{"intermediate_size": 768, "norm_place": "pre", "batch_tokens": 131072}
Each number is 128 + 32 x the weight over its row's rms, rounded and kept within 0 to 255. Layers, rows and columns count from 0. Numbers have three digits each. The size before them is the row's rms in percent of the matrix's.

# q: layer 5 attention query, 192x192, rms 0.257, rows 9-26,41-58,73-90, columns 0-191
# k: layer 5 attention key, 64x192, rms 0.252, rows 9-26, columns 0-191
q9 066:119119097109126117151110142143110162078113144116123103112125138082082161149115152111090157151107163135166091159137135135048176056112135102141153113087145155139145127117155125081106076148134066167103084116082177189188123099120166134096179156121170121147156067156144129133131140133151178155189103116183171102195115119130096072182155139106137071138110100173027075127189111206084087161065114126102174135175149117175127087150147143136145145139114176080136135112076099122142157167183150116149132105115132160130102138091105168145141095123157123141214100131135127159146104148154148113
q41 087:142084121111161109111037151179119091105105109150114128146141158102083142149062180147056143130141113174081097136130167177087117183094110084117163149126153103145125147144076139155047075124085084118140106091064139170109137104075114129086153121151182143058141105119121149160138166121183142145142064130124142140186144101098123088167115121100126077143130115176081101134128104207059091139101163159101117087140149126170136074155172139135166111114135176101135139130147154112106125128125148110076161051091140158169107133133114155104140042097145111131150100130108124103133116203119144153
q73 072:191111069145109130115106169116111143103150109090153133150169100137130166142100206123115137145100105105037113183095140151096081137177143154119176144101129090097118092118139165184077148106152148147129115158022100104110104119078115094134148097099131107074137069157130127126133141162166149101147118135166231129165130093152114081108097202141099094152128128115178091141171127147176107112108175145126130171084185156168163174123157131111125130113158132107129136173138116122124163139135159202131137137109156180150119193096133177080164079097182113140196145119140125114145128186160143111
k9 073:188104132111147143060126148145102116045147116116103162115160130097113109133140153166073134123139105127073114093152141144069101110119101179112121100059186141106139159154126170145125138111083078181143111079134199138112183084129107129141128161164162080103099160099123157180153135164127213205097130092170187117193130113161119097147125111139142087128156124116105177153161153123142105153078135139159174174120145136169157092136106114113141149183107178058140148133122127161091178121162171154147108131115106067167119106126109167113146052169148089137138084100160078151164105188124156113
q10 068:091059131156125145142158067090151139175118061144099140082161119124113134086072094144158159094134148120129115140127141105138131158071140126174144120127137146106145189157141147063182114106094065099144137076106153146138111092129181120141108155084087110165064147149179156179155158150128135076095115098111042197134160089105130124132088112072070126148055162118123110170156071093125132152138144142078095110153135103151133131167133186176116156151120133128172099140107179049112138075127140125104136068133051112149096109117157121151113147171135122188126103102144149136045120139118161135
q42 083:110052146185173127149091079096079161173126136126166086110172105173127145124106054096124107069140137130138163118113115184162131134140140155144191119107095156130193133112096152111193063077145105082136142055138164148139125106135138133127101186103093088130048119151189128111167131139077097135152088115111061161133162096133109155160142063096101140144133133113133142101120142116214075140150124121125126143111078141136119154099120136183151127134129055093152125127172113110084172135126165130149111072166049175124128119112124109159095184131092127132046143140106103139106119109079153140
q74 084:208134128129141147125078112132115200245144102110140121104191126189145122111142116088134100061144137150132095164110097122124121115083164174140177130125137162120129152153112137096151112125178090109068081057070148136151117092139177072141124137116120137085051163103113154082183097124077171126140130127127064186088107126096130113104136171131132134097138169111078092145127152085142071145153173096140138116183109127133130125111146135141118130119100078115145130148113122121053095088134182124105136043160037172144169126142147105138093128144144149102127129155143172160066117116107139136
k10 069:113166129205130177121155087124155152172135140104158145158048154096156151096125164130127114124157144109169103105130127109170120185096119154131151169170085124145193223153101174066099120188142049094129156073113061065143089117106112093166105131086133114131124116100101119162146135129154114162134127134130130161128132096129154179117097061159112111177113153121104170183113109147095131087214125098133111134119130111130112112150145193171119123119142117162133135143152095099167092088169123106126171078143152187160182094118185058138121140152142104134131095145164159126111148081079176181
q11 055:107121108130133172100146164128147083131131090125122142124072128098138150101134160127137142090132135141129088118181105086144149137212106074157095141143135145178148082117136162156114149114177202121075157150125093102128098247110078098149131084127108139148123072103057061200083079155173069113173100141158095154191123132144149143160115113140125121146144135130170125138135156127142152075087110132171138169127137156079151099120112144160154144134070120125110179122115160196137082150219111152133103079075077203161146161127137123115107091133106149148162118093137178111164125138168134111
q43 106:154160112117153083097117147173153078156083073138084156170112078137186165121138171161140135114150133115153132094177137103130078157079107043133102138146085128129142107116100139169127135137100152121134186153163096094096120122080137117118104068148140101129109092043075094202104099188098076121168075086123070129143114173122199096150190137144127141075103152126116098164186100153116134120086142196156107129099145125118118176092117131112097161102119123078099150140100187165119132084166161156095082091128111098171101111095131142145169085133126141167125106182156168140176114153140083173
q75 069:137172153171197120137123150135151118183085114205126164150094081139119161136130147154158123131130146156150131118135086111111066105106070111159131104151086139147168117151082137136118152158101141133093195168194110092077076172087181120124098129162141119152141187108100115193106102171101120156169138106144063107071065175111096121196184102121146148081104132102143097133201120132134103125158131159141118181164078115096152149080125130139149132126119121108099197125157119124085130114169120076114100114131090119148177115122084108180170117167148102150130139170148112196209082157123074138
k11 078:149089056112113097161163131185096122127102104116128134144041065108135174124161152153159160143151163135110157093170089127133165141168151087079078098108126141150157126103130104155140142114092214116070202136144135131129066192137117140085113152125097124199128142121083100125092130174098102058149097130191108116110146187093118130125144151154153136131121130177098140112157109161140121151039152173155148117142154161112131200125089132137088161118138100102135146120081178071123076123151172128169067111144171154112104099163142163188163123126089136132165151194146160103166153144137109160
q12 063:122165154153142114102177173164196099098102122126072152125122106127090142105123105130047179146081139154070110104129166163145134150113137115123134127129138122117112156143116129191110091118130171175092181101112175153108167125108124119091138160092126182073106162102164124150154135118105160115088091120138130166125109186085103115085107158118118183123109156137174141141196113067109158070157148110075122148171141128128189084129099167135099087101113156050152084159168152140138172078126100114101084185058186146089168089067121103113149172104114173115145101101137135083115172180181101173
q44 081:154127129156144183139170090156109192015128150169129154083137132118107139122121095064088147113106097163063146143083144195111175133173094143113120137100165140173144107080136132152075116133142153146130158090178109215107173138210117114133131150132141156112107121126116104102185197108144151084090138212087163082076108106160143158107129135087109113129145108150098105128137175115094145072164155119167140073154050165102111107162118159116144131143113131140146131160146089166189121118085104132145148161108162156109185129120109121149071162128150140095132114102157088084104147181171136130
q76 093:161067069111181196106132138156146113050100116173138130078182116133131125150113193115154126153144115199095154158115157159101125173193098107139119153128132126192141062053112121100121144143163157126172096116149163103114124131196119071117092120126158089172054121112047163206155156143140179113161071152154140137145107121146122151139078116149090121169130105138137106125131155185128141095106180184166080107106113164117094136129116146098143098134122165152122144175122093134153101116147108140114122126097168199079147122099094141128121147148144091106168157158146075145120163189171133082
k12 068:142172167140179107141144122090113131069128135135063169154161123142099137161105090108072162147092112169040110150115151119133121082123193178141143134079198119111104105121181140146112090089148136141124129084079190130079145103108131149119134176198102166108094144132132123168164162114128165073078132137107160157134149172120091123107146151050085130045089117119132128159186158090143174042109125137100136110131100149091144124136112141059083137172113169144133131095145090077068121136117119102125142150052126107109119109132060126134079115125119113146137133077159101122131108195132094089
q13 066:111124137100111091089110148104156132169172150179075131164090164147144054126071105072135123183132113124146166118181150096169118117174133102080128136057079126181130138106129133139102110142158158116130141132165082110125124146121103128097113188157106059157133149132152118088088122075081139099114175118114115106131096079114093106115119197151120105105114092111113104132156155128129191181121128097146136103151135114096140123118085089141057097128202174059110165109088102063153142176067113141127147129128112076070151166165074103163174116159136141136176069113135116199073144151128066107
q45 098:123127130135104175098150155102130111139136151163131077172153135185178065137090127117153088139123110134109169097097142055122199093169148111121091162070136119159051093124101065184134087127173200090115132133091136177180081150141118087101111168167119116134092133099139117134128178101129156131089136228126126139146146075091112115155101176175135158106125113129148140173132115170150182141109140116195114127158157152135169162105084053165134099133185141123114156071079097068133167126089126134167145126129136176150161145111114150160136095130182155098174158105140120118114130129078069091
q77 108:162080060116129188102111192125110124071135136166143140121147110208160098126129162139150111131084138163086198116068111097083103172140163133105128133074134098159053091063077088177125150117132154093123117122119096129141094151200113105181135137155191060174120149140081103164107162107137136080133057199149116140160145079113163156119094213133116104108114141170091130178129124197181140130099151129147159093118132121131142148097127138170148116137170124131148168143075146128183133142114126122103109082133125148122104139125115188144119074144179126072137161150151119123121114156139100074
k13 078:147154118091146123049139151117134121111124123132069099193179118137153037145071140136110099125123195130151119129169084087124164098131122171084127110111102119163112145135102144185095112114081166079096123151136093110151125110110169109097095130170159130108082102114120113134085097137114113086113148106142024216084120138145089124120148167148089129074082125120093070178179173158123088176142086154149140128138109173072169167087092074083097177108123166108178201155119123093081123099140136113163136112123107110105137156135109096141180127139146111158077131092128157142092117135079077121
q14 070:159085159155136143100162085148120144070098118198167185107104136131086146105181139159159102092130130123164141127122067079187146150148109184176121097154128069202132158126101156158113164098109119090111128120165145118146170135183073084147122143186090128139101149146091115159090126154062110159169105119180099135154139137103165182117136126092136120078113152078088150057075152094119104105094158136047107208140115076100067092171144128136128116105113186092118128171177186123163125119147174154116128112100189141115112155097164166099150147168147087139111184116121146131135125104131151143
q46 085:105115154086056126097128113121151187191148099159134120119102188097116156101174102134201124186157097165112156128071119129140146165099134169169114104184172099169113192146135201113155146085083096128092137057147119124134106142119117178172124102139081129069153113164134112154142095111092065141140133133123103084159162155069170124196156130114138136078116165164131108112119086107144103139157109107061119203138114081118089089172138152135185100138139117126134148150168123104124102128104153117114091170123091129107093113134167105117064123067116091093060130081127160192103142104178120103
q78 081:154068107125121223119112086099128157053155117151147108088094130092099130071094118147150154191109118199071103142122073066152157161138160177139134167080131095190175161121127141139121171065066116130123101128130112184110159130176124120155151189157128131157085153101084105171080163169121126169114094205171103125174155131153111194139078115125159126104137097114106175183090137138083112129040147102079165152145140117080095119155137140186134124113148155110161146159106114089140137175092142120132157132151119129122151127128115148085126116099188099128096136115189155111103123105114134146
k14 070:098153167170103133086149150131129110133093115128135119086099096143081147119175138129214135158045164096128107139105182091177086110151118136157158143186147100104132140133145172161129128128136078122088189071105125146112144124108054135150137158196072189087154099121147145197096098080090114159145107126196109109167091135094124148141079097104145116106113137112124113082106100142102099164124118147112136196173132113141111097138150139098139167106137158124158097083187135134183082134124108176091121175077171157102064160118121100150146104126095032101139208139091158123101092154113124107
q15 072:160109123100119169126108082124087213115093134136138089105138110148111095138143167081085086148154143174136120121095131129154079141164177140104124168121164121131140143101149094085130190103115140103135140087165117152129192129128092074196136135161080111151077146114077092132172138107168128098138065082145109158125114091082089179138077145122113137115112095102085114179169108123138169149130121193033167126145095195117150133186166124211119142163117117137174073117138192129157108135131136149121135069139166147186113130100155101117144114111117128108111122113141179094119217072061108125
q47 088:106073130107102184106165092098159169114112155111139075145160145087143119068125126071103094155189161184075143104087145160100139126194173079114152159110130157118096158123167107146132205043186172125145131184112108173158185140117098169138206091174114136110092122131151074074097072099202138130132115152116145151114103124135115136174130114102131117107122112158141161125102137128130178128055116161161126190108111167050133138075158079108155086128125138137132126128113134158132089122133144121142081099146084169138165094140104111139145159126159155124146167124147136089142208184147150101
q79 085:179154171144083157139125061128121219138145151118152090146141127083127112111135105079124071153150156147082108115112127086102174141118185123146179114109142148102099180172160117204129180114146098149117178175157085227161175128096137121147217067155148122111064144170156138063084041140165170196108131198125141117115120135138078138169108138137156148136129115132170166145106152109092102153121145087121133150115114148114150111098145091159140127131148129119113172117139127154156141134067176156172060119152143143108186134155134100143174102108153179148132143104177127117128144102120121152
k15 066:098138126157177135114178175113110173113091080174158092192169125166090163128128102105115144208157145145103184082140074192180111118147121100080122105079147120147130094146171153093141136122155136176144099148177131205137227096103100114139125149176123140126074141154107105098134086192152118155123126120105119088124158126159141157107147129126120194138101111078086124102108155128158165108084110146152104121098096139111164132100103126141174144171073174188119094118052108104138063106108147090146149092100105139120127153106123086115153171097125094148138147072136134104096135120102096023
q16 067:171109124131090116101146209121111098148164119106087113066101162156077140104121107193128105121099126140196153093187110110136215053175108141102087149159124167127117172160082123138132126125133155093113166108122111149150138077224146101142148141118182089135055165134207084157139116109090172142117128122126124148133088131158177151115159151164103134090122155102071130129128070141148170100083127141109126121138129131101157132141116195131078100110109133103111139143120106135148159121137173128096139178137099039129068119114158125108197139138107135097124129164142083144150077147055086189
q48 078:162160168137103137102108147149163095129183119136069165128108139091118095085161120141054162071133119188180104082158114155101167060147130096121130154155150111113094114219106154092109141149102063077137140116104089088139177106149171157118175152176174092118107128155175158094114122077135103138097105147103215102168145126112180092149128109147106182102120127135102076113127113137140111147120131100142085164104141141124117133120191135154131107143095125094113164156146138137098120091152084105116141147079027180177101116119142127045135155120086127075174108149070059164128125127096151132
q80 072:064160152149111091083144132121113161143120157130131118151112139118114085124197101138105133073147129118167144116094080160146073088141118105148078124146119140106101121111112130126135106076153123089046176153121089139163127145102165198157157164095140143137112180154162101067115113099106088128077180093060153108110163129111185148132167134125120164112107118141124106191087120089144141171135100025154103118070123119144165168119157101162142119216075144183128145128170080139148123072132120049152142168098117114139076119148117159124123159061086180117103129096119049140151116166129118105
k16 068:103156102139162115087129155154181071141148136162113158134116162163116128116056164125059101080128114099180138051117180112105149035124094155107135082144167178058124082172070112118113146128123098095187135098121098105148137126110180150162148133142138120132095080169161122113119164130104145134138088147109124156138162142107105071138140190117115181141137106151142160134113095143180152139124148087184081213073063113136132139088068097150158121115075122127098089155112105129095143089155137086023101167135138127131109159142158153122147116168079166128168131091128098158095124122100169127
q17 061:100170120157103084060163156192147052100085067118154138081156121134152123118139106152122191151067095116123114089085138122116119091136141159108078074155108115099173097104130115129149174154089158101174152177054115101142099123117133163117155124144065173098112131103172114094114079174109135139134155167126125096127129105185112116153147207130132112139083134118135086126155143117099192144088089080123120135178106111133139136128165131093140137137168139050142136175121174136117141139060113144171087172087103082071051122107100096128080122074106154123122121173051097073137146119135148113
q49 081:112108129152091166171143191120118132158175089109134106114172136129158131106097152126105144132151141167131099085144090081118175162142165164087088121148162057131137094146123123149130091081080153100134131124097147138080104143102109131138125109188103084077123130062154142141108087171185039127108166147099115085151180127141096118140128134144183140147143102163128153132137086166106173155101104182161116155119155131120129140103148104123182117108085145155158141169050160128159117107150118180187142129122133101124058137105122118132100080088202119132073137086024079108220162131161116079
q81 073:100178183157094079165117137167101163142131175119143136135154172129083220138144142103153136125132087077097164082073084119131152101091148095143125084154171145114096117136173092107093148100127107129151154114109138118134105140120125124159098148088089160080114105111177172115162154106147093094026200159121093100089152092172119125145169109176162075099161155148116135124127124086079179104163124163112118182102108118197147143160137116137192135150091179122199084105189123084111139106094161160172117172104175109160129120097164111119128105067137099118135126136107100108200105151094110085
k17 063:097117109109120123119152141144165122157085073123113088089081158106136164168106160106049164181130094123153158073155169161160121130152084085115143057194135136137084104112157133183106164116116159124188102171137157146119147137116146150137110085140164140045118069167137113103087152154157098133136077145072155187133049095129092125131153146157148151187139112142100183141099169171125119144149102112135123129106176119048126077117114151103127148167056135111162091171135143139193127154120111140171114113094112087141090097090113151127054110133117068179125124144055102133101157114133085114
q18 064:153075164129163158127109149149136106096147088139153144095145131137123181134084134124111111095158150140092147128187125161114136174104093137151141152149153111111118134126145169130123142131061104159202071188121148134116114101167131132116045100131117133044198103133088105133087150142140119126096123118155096054140098196104117067180138104152119130104134084147176084107123098177094196148119135153156118136019142083065155122107143148120178092111155132108148100170097144157153114094157119099085147110198074141161115110061113131102120105133157170199146119132061083146145097164149130146
q50 084:097114120116157155108149151151094211105131123123129129166103137120186107094127173093065127114119171157128132137105167150149149161105131122147105164158136131166144094099129162104113117112093073198159120203141097153139073134139172135182153068065111110093165105085133081060106104097161143112098127063117113078155131197063143147153129126112153115087161168130202126129157071121107141128161092157122142145035117080115137150137145125128106127179083093165155156134148090173163107158110091108117074176188110194144152125160090148132127131116145126123152122149106065137164159134182190148
q82 078:125109082108117106105152068136129170104158162071153043108175087168162082110125158107071091070119138093126108135128114139127143139142110142102214133139108115097098142168123140140155092091153078144112098202130112114124102094140180097159122099045140177111126119099164091000084079152129195132142164043126133097119144123079145144145106158148162140126143098128166123134141134114165106174154136105111181131115116108156182117169143144134135120163142085154105126138102080128136120116134196162165090090160106211126123073129132106093099100093177142129133120151154152113151114135154183119
k18 066:111146098104128164136129126069084148140140056101115148133088103137186111123086162117126091157125140102131081067191133108120164093135133232099099171102190124092201097168143104118141175097096130167130115138066119099123166100084094072154163110097070059078161150161142095111079153117143182139082115081144121133146156130115143193109148101112133161128162102090138077151199111112135115089113126120193134130121099090117157095112122130176106116120112155123114136088176090168125160092149131146109083150115091070193115131182135106122129133087107152159152071135158084102102130110131147192
q19 066:168124073139098143142145142124167187085137074067137168024136174155078114165086178076145104118188110151207118144171085127138082133150138154113155111120150170124141121161111165134179056151115179140094132142159126083109105111115104119123119124158158124116115096110109076116125078119158154124194132100132157118098108135184111121133074149150077122106089107138079153108159113184126163098105143139128177085122157128052136077182134108130115114092137078114136112084119152178072107099162131084112159083119095100119119071078146077081161162109143185123130142146172150151183119107156136111
q51 068:165167134163179125109082114157153130168118098153121171094144127124106071181176131118118147072123117182179189140132130107097074087121147104131139169146139164152136101147121151109148037173114080122107155148191090187159106135119100103066110126084135190119057104097152151082165071119115148118140116101158138119127146111115192062166156104131070164142115128168178129110107125152139097066114156132155104147131176057152130151120160082132149133132096076126120183098167121094089107117093188126124131150182101138176140118076088169126155111119172135113149153144114167163092100153097065180
q83 070:105125151169097127124120116114192106144145141116142143080141075120157146147115143111143119104136101161180152162160113064155112103148189084086168140080166135181119116179128121112138155130152140130112122144146168081100091075110088133138085114133116063147105072119118113159146123093159165135134131103176121064084143182164137173135137133123073155086112100133068093123159127104140159100144173156140155081148146096108103093182155094200161097083060187139130084099147110103100111115143140126066171023170109157152125053069153176141137131127133153123076090128085154131140102141106055162
k19 075:156122126210118166142088199110124138137150098132128134088154096095136140141095163096101152075129043149179110117110145110070126082140111093080109186135113170115134152089133141155176100175145104144154098124144085149122107152141078190168175147091084140134111144132086156079096112090146148108086151079120132067128127081182209181128093115172149074104149107145140129119123117133149120108112160135170191102147176089123068122143101177136161146079102075088120108150138135157136129165132145150178102093168132141131153106087114169185136166155166062168107102133090184160086163095137149167
q20 067:067142173134153075142171124074196070156116125156191132114141128047120157104120152073106137136180161064133150131086140125122070075107167095137119168170113121160128108143170150131123120142146163138104117177161110075123114126111158165104100143179116165114112160100164170127137158098138156134141102065114127146108161144095126096121160125123043122143095116088113146089082138123119141118111082062145117100118101139080128083129154065110229114141117153125153078133134113094119068121185138095199169169143113049145138136065083118130129120173096130155156137095072140185124122143125129102
q52 080:068118182084120109119096141079162094123141120161151090081124189183162123132148152122137106137121096096186155101103109057132101084091137116147142119154151122128134122186155107155077174158094119138098157176135160146203101090117094108143049126184131137161095133164141109114165135117133123192128120108134072132114125110135131138184149170154079139100099105103112093115123116168196148128160110101133130115162096123051179128126106113172195092117125146136154061120128089083094113129109182103151163132113114046174089109077093134128120070118084181132128145073089158143102173141141081062
q84 077:141166141078151095143121179117174151106131113121156120126180150074128092152192172100139121157147153078157202144121153180168132074132050098125076092178115138131158082134171103131126142141133140149152138208114150099178134122134119102148074093110096150125121152111128090146146169097090117141112121075108151103141085184172191143135167185115112084163104131138122085105119152140179183145155142176159111117138075112129150142127098058089170083129092158093169102155142096131076063141113157079079146149139162049102058143135107167137112152123105155156156160114114082131155140139142130060
k20 069:098192182031143130123126199110143075094146083168115097121166155150151092109178180147143123149132132086134126140096100131112083150119135116160119128162100102140168104140141129161121153132117107131116076151199124098182091151122136121157047070155141146121118146142165088113129134119122071135182171084117104165124167102187108097168161144065062167161122129150118139148113125157133116133176098181094066107084101177067177150095164080094198125113131092139080161103121143167152143128143112119175173154130123032114102108139104144104140098124141155158127144066111152098113087163144128125
q21 064:221147099187111120105170071181102102136141090102096141115153089112147145128071135128079092144087113116172151143118103065094181119057149171096170090085168110080168177153094100124165069154145090132069080095107163068153188153145167111177157110178149148172111202128126065094102096140169131135129155183169106181140134103165114132178092153116157156074158117162082150127142184153099108153111142139144143131152155128116134080109111124154146101110151097136175166146062115145144167118108116138110105157151114111081144157127131141097111089117091124129184094139096173112148146093111133116
q53 080:121105116189086155111123118156128115018170110121131125089192186124113087142094149066079117173151121109132114146091104173118119062122127160137144156100125126118182108132071098109163130066133105091110138163138147117087123143191148147155151120168132134215052150185113103090154119143179104130094162144133118159146113069230132191158122129107067128163140076153161169117071132180140178144180133144146117135060115100132144111074154107143127117124124164113184144130157111159115135145155126100127083131151137122104110105124115099096151171174088178121153134119120116170111165147110185132
q85 083:115142146149183083128137098090143120140071114143160111139122119105130084089052116147142095155122143119183066104164088156132075129082095177126109183090118147143187225127106128100131084165085132109103099132110144092134143146118154162112129172112108124113104181088151113146058137146075098198173136077158089148114160119072099154098185102185084184104089092130152112140171088123181110106138094139135184149153107154114164084123061121095099094094139112130128107117151144101087147173153144076122143106151102114087138113173099079091143151142137114167088165131133158190092165086088094106
k21 068:135120114161087150108149143177142061096124112114105120167073170143144129069112112106099117156070168128075116107093131174041154151137138084134203153058146112107164162129099085086127142114157112126100139110163093131106106168119120150185134195169110117169143135183141145093134106143138069123151158166159058090108136065129112142153138208108133181111183078182101120102117111172079053148122096121143111126162078117081101099130124143146143099091178138106172137114111139120173174114093115121108150137134173071125096139120114055094122131095110150079200139110126125159110138108088144146
q22 068:198122120146090112179144100092139153162138124095184093120096144135157142164163154132063125156181156126245147140148119151183171157134106173141120112126120083126125177076110165134084110084096135178106133113098153066148168187163083097105126191115143123105153155129139117119104126131090146121147107090138060148153177190130110132125034145142098193131138112172124168142096111064139103159068110125129140155146144111149120110184109169118093103130111122135175125150155123154125082164141148146135165070138133094084162057134131164131104109182120114100063100108163110128097130075080101124
q54 083:076068091142122142175140101109089149169177092140177114141073118091133181172188176166083140087115124116130141101108157183104167101156095131186141116119105142116157164091168132142064160142113075166096110166094130136177152178139100122085163165102147133100178150114170098122096155127105126130166153176113105179127116144081085153122116084104109103154112188157205148115077149134060149129082103084124108189141150093132119099089100174119174144162183116091131175128101138140136145103133143060107145165156136100104170124130113158196074057154166112102126168079142131116096137156122133149
q86 081:094143149080165135128130095096093100218103178097162094122084107115112172201131115162091138105116172111171106130163149164126110101075107108136147135201142145098119128158147169095140082188113142161132117097116140116137129156090150129136104147085166170072183091093162151100100130145117159187154137129096087140085142154059115128160154107150110133151134145126162143131062106099077116137163123120138110173070147126167158097092156177089132160190169096101139140156183176147147108114119172115105148144111171180139213093165098093186060107102099116091071134104147162111166067137126120143
k22 064:125119129117139124105178121128138128219144110108191089151148158111201150146132183179070149071175191154152086174142124156165192132176109123163178109164195105141156132121143167096085175093099082156139126134111157061184152138155109074093163190151145115087087146144178118146066057101138170124144167103153111167153134135117109138110056137083094152162126153142160140127134076063161160150107136150073083168136129157159125150177117115145128090161153093129115147145168091095150151123097102176149122127151155153073131120139131094108106151121169146115143122100152117095104125106109155189
q23 061:143133122143129078132121097145131145111130070125113157136121142189114087101141145136174140094131143159106145174053118138156105181142160143085154041136102096164077110205127142206157092094094082138127135105187169132192130072062104144111094080115152125102146123071136116171096105152096098122171087130165137137045119135110157133138137135123177166121112178163089124122190076133152110110135157139131131175102139153121116192146105128120196185110153090091140094102090140111116156082160073095133077026115111166102140142144149150147158133087093128144125142117122102089166093127087121136
q55 092:124100087156101181143127136142111108122160117110157145136091140127173144051096157128144154089178097114089164145044084094123163090211159113095110092124153073115133111173139134175124097079154121118127145094101112137196070178101086151079140123144105200082097136136106113117102099100099153088091107177123112101117125108129164125166115097147122118157124112206171153141097126097092113113107141075150163156109164072116123196156135120113167139098192146070123161085062130080125101082094176081181127100132166159132157132103102160150074144106135090097147141096110102133145108182173162098
q87 077:159093058141120180124075192181041132140140065161104100125124154149113067145125160107124097125119162141097177135032120161131103113164173113095149127082110121102146081125126111202106110131135120133127191098079111196146128118136128127115122119132135130126079110154104156084125126095100100076089076141094125161163160085134191132119150155168102094170141169151096132150094140132188054148089111112126114123074192119145125213130066094114135104112143151103152195163120118128107121129071169113182098121123157095121128143132149182147109122074133112115150101087144101111131124199141149115
k23 069:139156101146161123096139157122058151146167074076095182129156112176112130100122200086146203107055150143138151161120108104192141100145080159114164104173122175112117087145067164136121131088087121101146101120116182098157117121137114122096102136139111126126102042110124114169149104162095177121161174088106189210133117159127104121143166158138115140108119074119149101131190188125133104124139163123122151137143090105159138147129092138124175182142148119063136236152125124110077103083147087099166098124164126125137121131098076083132136144128116088157100096088128169201139147168137115104
q24 059:127159154204157167135107188089074130123149169214144199139092111064139137133121125138128166090119201164104138116119145121113071086165155098107087117100178167096147114114060179112089081177137133119131098136144052183078137133135179149083141120083152114122146133101175146109094120132138100106113178165161099086136123105135125060125113050170134160130138126118148076098135145118101162130087102093091086110132129119081141105122138112131134103079103161096138195179073081141091144092167143158128132220111161106103123115132075103117149092120132112088133137144130128078138141151113158089
q56 087:122181113159105113112124112126112106169120116138145162097074155162146159107110143199144138123089150109148236103176140131102124075126152174086163117146131163166189114103127143138122113149119199151090140142101071113164087115106113203125199134138151105175122126081127141143067099186120108200091140105134088153085161130134148145117153151209107133112101091092094100137152107100112135151128108122147106111093101091067119071118106115112113106092141144068118160152131117171125133141196146104139115058078168086114104155100165159101169109136078154101059142177115150074199106119107144137
q88 077:110131062097086169100130180110135115075147110107164159147065137086157125140151123139090168132074190162103184079079111111082110142140201125089147136167138156158102086139106154127102127195133143105090113131097088151123123118109135163129158074116169115151166129132094125143048144160098106164133095168098166105167149105106131145098088140155126166123119132141128111137065154112098137131089060127145127160062138108150114131133154190092114155149201169115087188159115091174114088183134037112086110105055163142144139173093077171156104104166127125078149100147115093086129152133143137107
k24 066:165122176125138155129133176142092107151192138179138143101151200141134168083184143158169153126132114157122227126118139136155112057145195063118147115127157158161144200144124086088127085164136124136154129099177113152144117145125110118162149158148131135144124132104097162151094119175123130111158126083089104134096134150135164110180144145154177186120129160123151133114183154154113117158140119106136084101116135112070064147127166174107108064066150042156128159140104126155155191068098099158121116172131091141142151107130103167175100073155109145094090122129063133150226133122130087151
q25 069:160135117128184113109138122136113127142114126138146162098101188147123158107160103144119127118124160087103198139094132110095122060183118118184156069102131098113093131113179190166120142015179124105107096093103183107081124150130100175151158134131167119170129118161157108170121091112137098161154092112143111173133161096147128054066103181097125151150093178149138099138093124085118186092108108110171140120053107131128139148169166116204187091086078134114144101152148151139168125129167084147129135108128140112173148146078137176105135086085146121114138072076088081099163175153146159158
q57 092:140106138153128086129114108166199091122132106096141136136150115103137144129118111173180147129166101076120098153130153116089127092095076181146184169131087115106135175221107133165141161143141065106111077102146169001146138078165155127155145117109151101135165104172168096103188092096087127206129182128148140125160114161111182090142127087123171138122085160121189173134143125106160158148131084112086099157168134136134138100124159110142140105135092143090098068154151160147140140116128079157166119105118090103221085092104151132152166100124126078163147098112172110186124115149134133162
q89 073:148106172156142167113134079150175091140136154135168136180098100102141133125078094112147081153141093083149136140112110101120162142161136135128141174072069136125146125154079079167174183138172150116161148154147125074141119103175138153137162190135146131159088161186148101134127125134144115186123106182116128082155117093158140172130097143119147128117079132132161190125099129109157197174142118142138078152158147121136140035128159143132102111130142163197136092138130151092070169115119084112168114104157099017165085095122134125172157095151114137156174088126199131183148116156046070113
k25 066:140066175176163151094141112124133106104112148087133175152097076112129124107137144125170152133165080092072126125113155142132101150188106091154136109099131101111055135105119136126152151106176078113119140110164179060114061134154081148099126170135126070165109091108119153134164095107113068107119160108181197140199149124108109067114092166150138141149100133130127108102096129141171143115087148161164159108087172118187142106159143113203136122066125108091115069111145190124173117125178111143140131109150130121180080073120110184114187090110106092149195117169156099122080132177085078130
q26 063:068145063166103115095102170115084125146101133110126173161154187121178110157158090129137094143116082173133160069092142104127125128087181094133145202164206126122216138098158118073160152125150185135107171128147093139073086047150156121095123122148111118149089136108096151117183156101116177128117126136122174137125158081088114117097114189108101158147116147133142151128203192149121175096179139117130083105108127104177181136109125091184098086132125089103106160140166142137142154103099140193183082120109140166098147109135131111119138106079163154115141120119143165099156172164134066153
q58 072:122197110142147072112146113189096105203154116138125142122176155091146134160133079118126140111132122159133131144127140148187105133090123109154127130178147169098144131146132147125156145148097150138072084098177138126102117100167137139089173078089132066135177055098098112154133065119091156123144163123154170123128137164066116035091124133147105175165146161113142144100121111115096110096127175097102029086111152120194129120076135124157056107126121110124071172117098110151118158149086154182109105217096107166118163142127138129125160142127132162155106099094143195145110158127210147175
q90 088:106169145132083094139084098138156134177116116044135085153157142108197198149117135118140149125151126090117111114138120127167202091096163094175166132137146130087122148195139138090089142179101084099109143147160149158127118100101124152069129089072113112151141059171138156085136110114085122157110159111155147126132146144096080117156136056197131214142150119154146118092142120139108127131179143110118081147094173198137132168104162103161107144120101166144130105055187088105111157109108155149211129181155154187175162112144144114135134120068052129130128102155124130113101168100117113161
k26 069:078163099139145000109128119137089153115121091092111121144090118108180167094096100136127117086123182130123098107088114139157109122072113156090184156136155190101205109133129126111103106137119074139153108183130184124133157087106135098122091069098102165103072137144134108053161213149124189151141111166140163109149127114080154098123134184088094127145126142091148144138136083137120137103103092051105136156126112126139149124136107106122137097169187080093107137101159070114113124106153141109150135099121164108143138051150143097059140122119148144194184129096169179136145109097120174157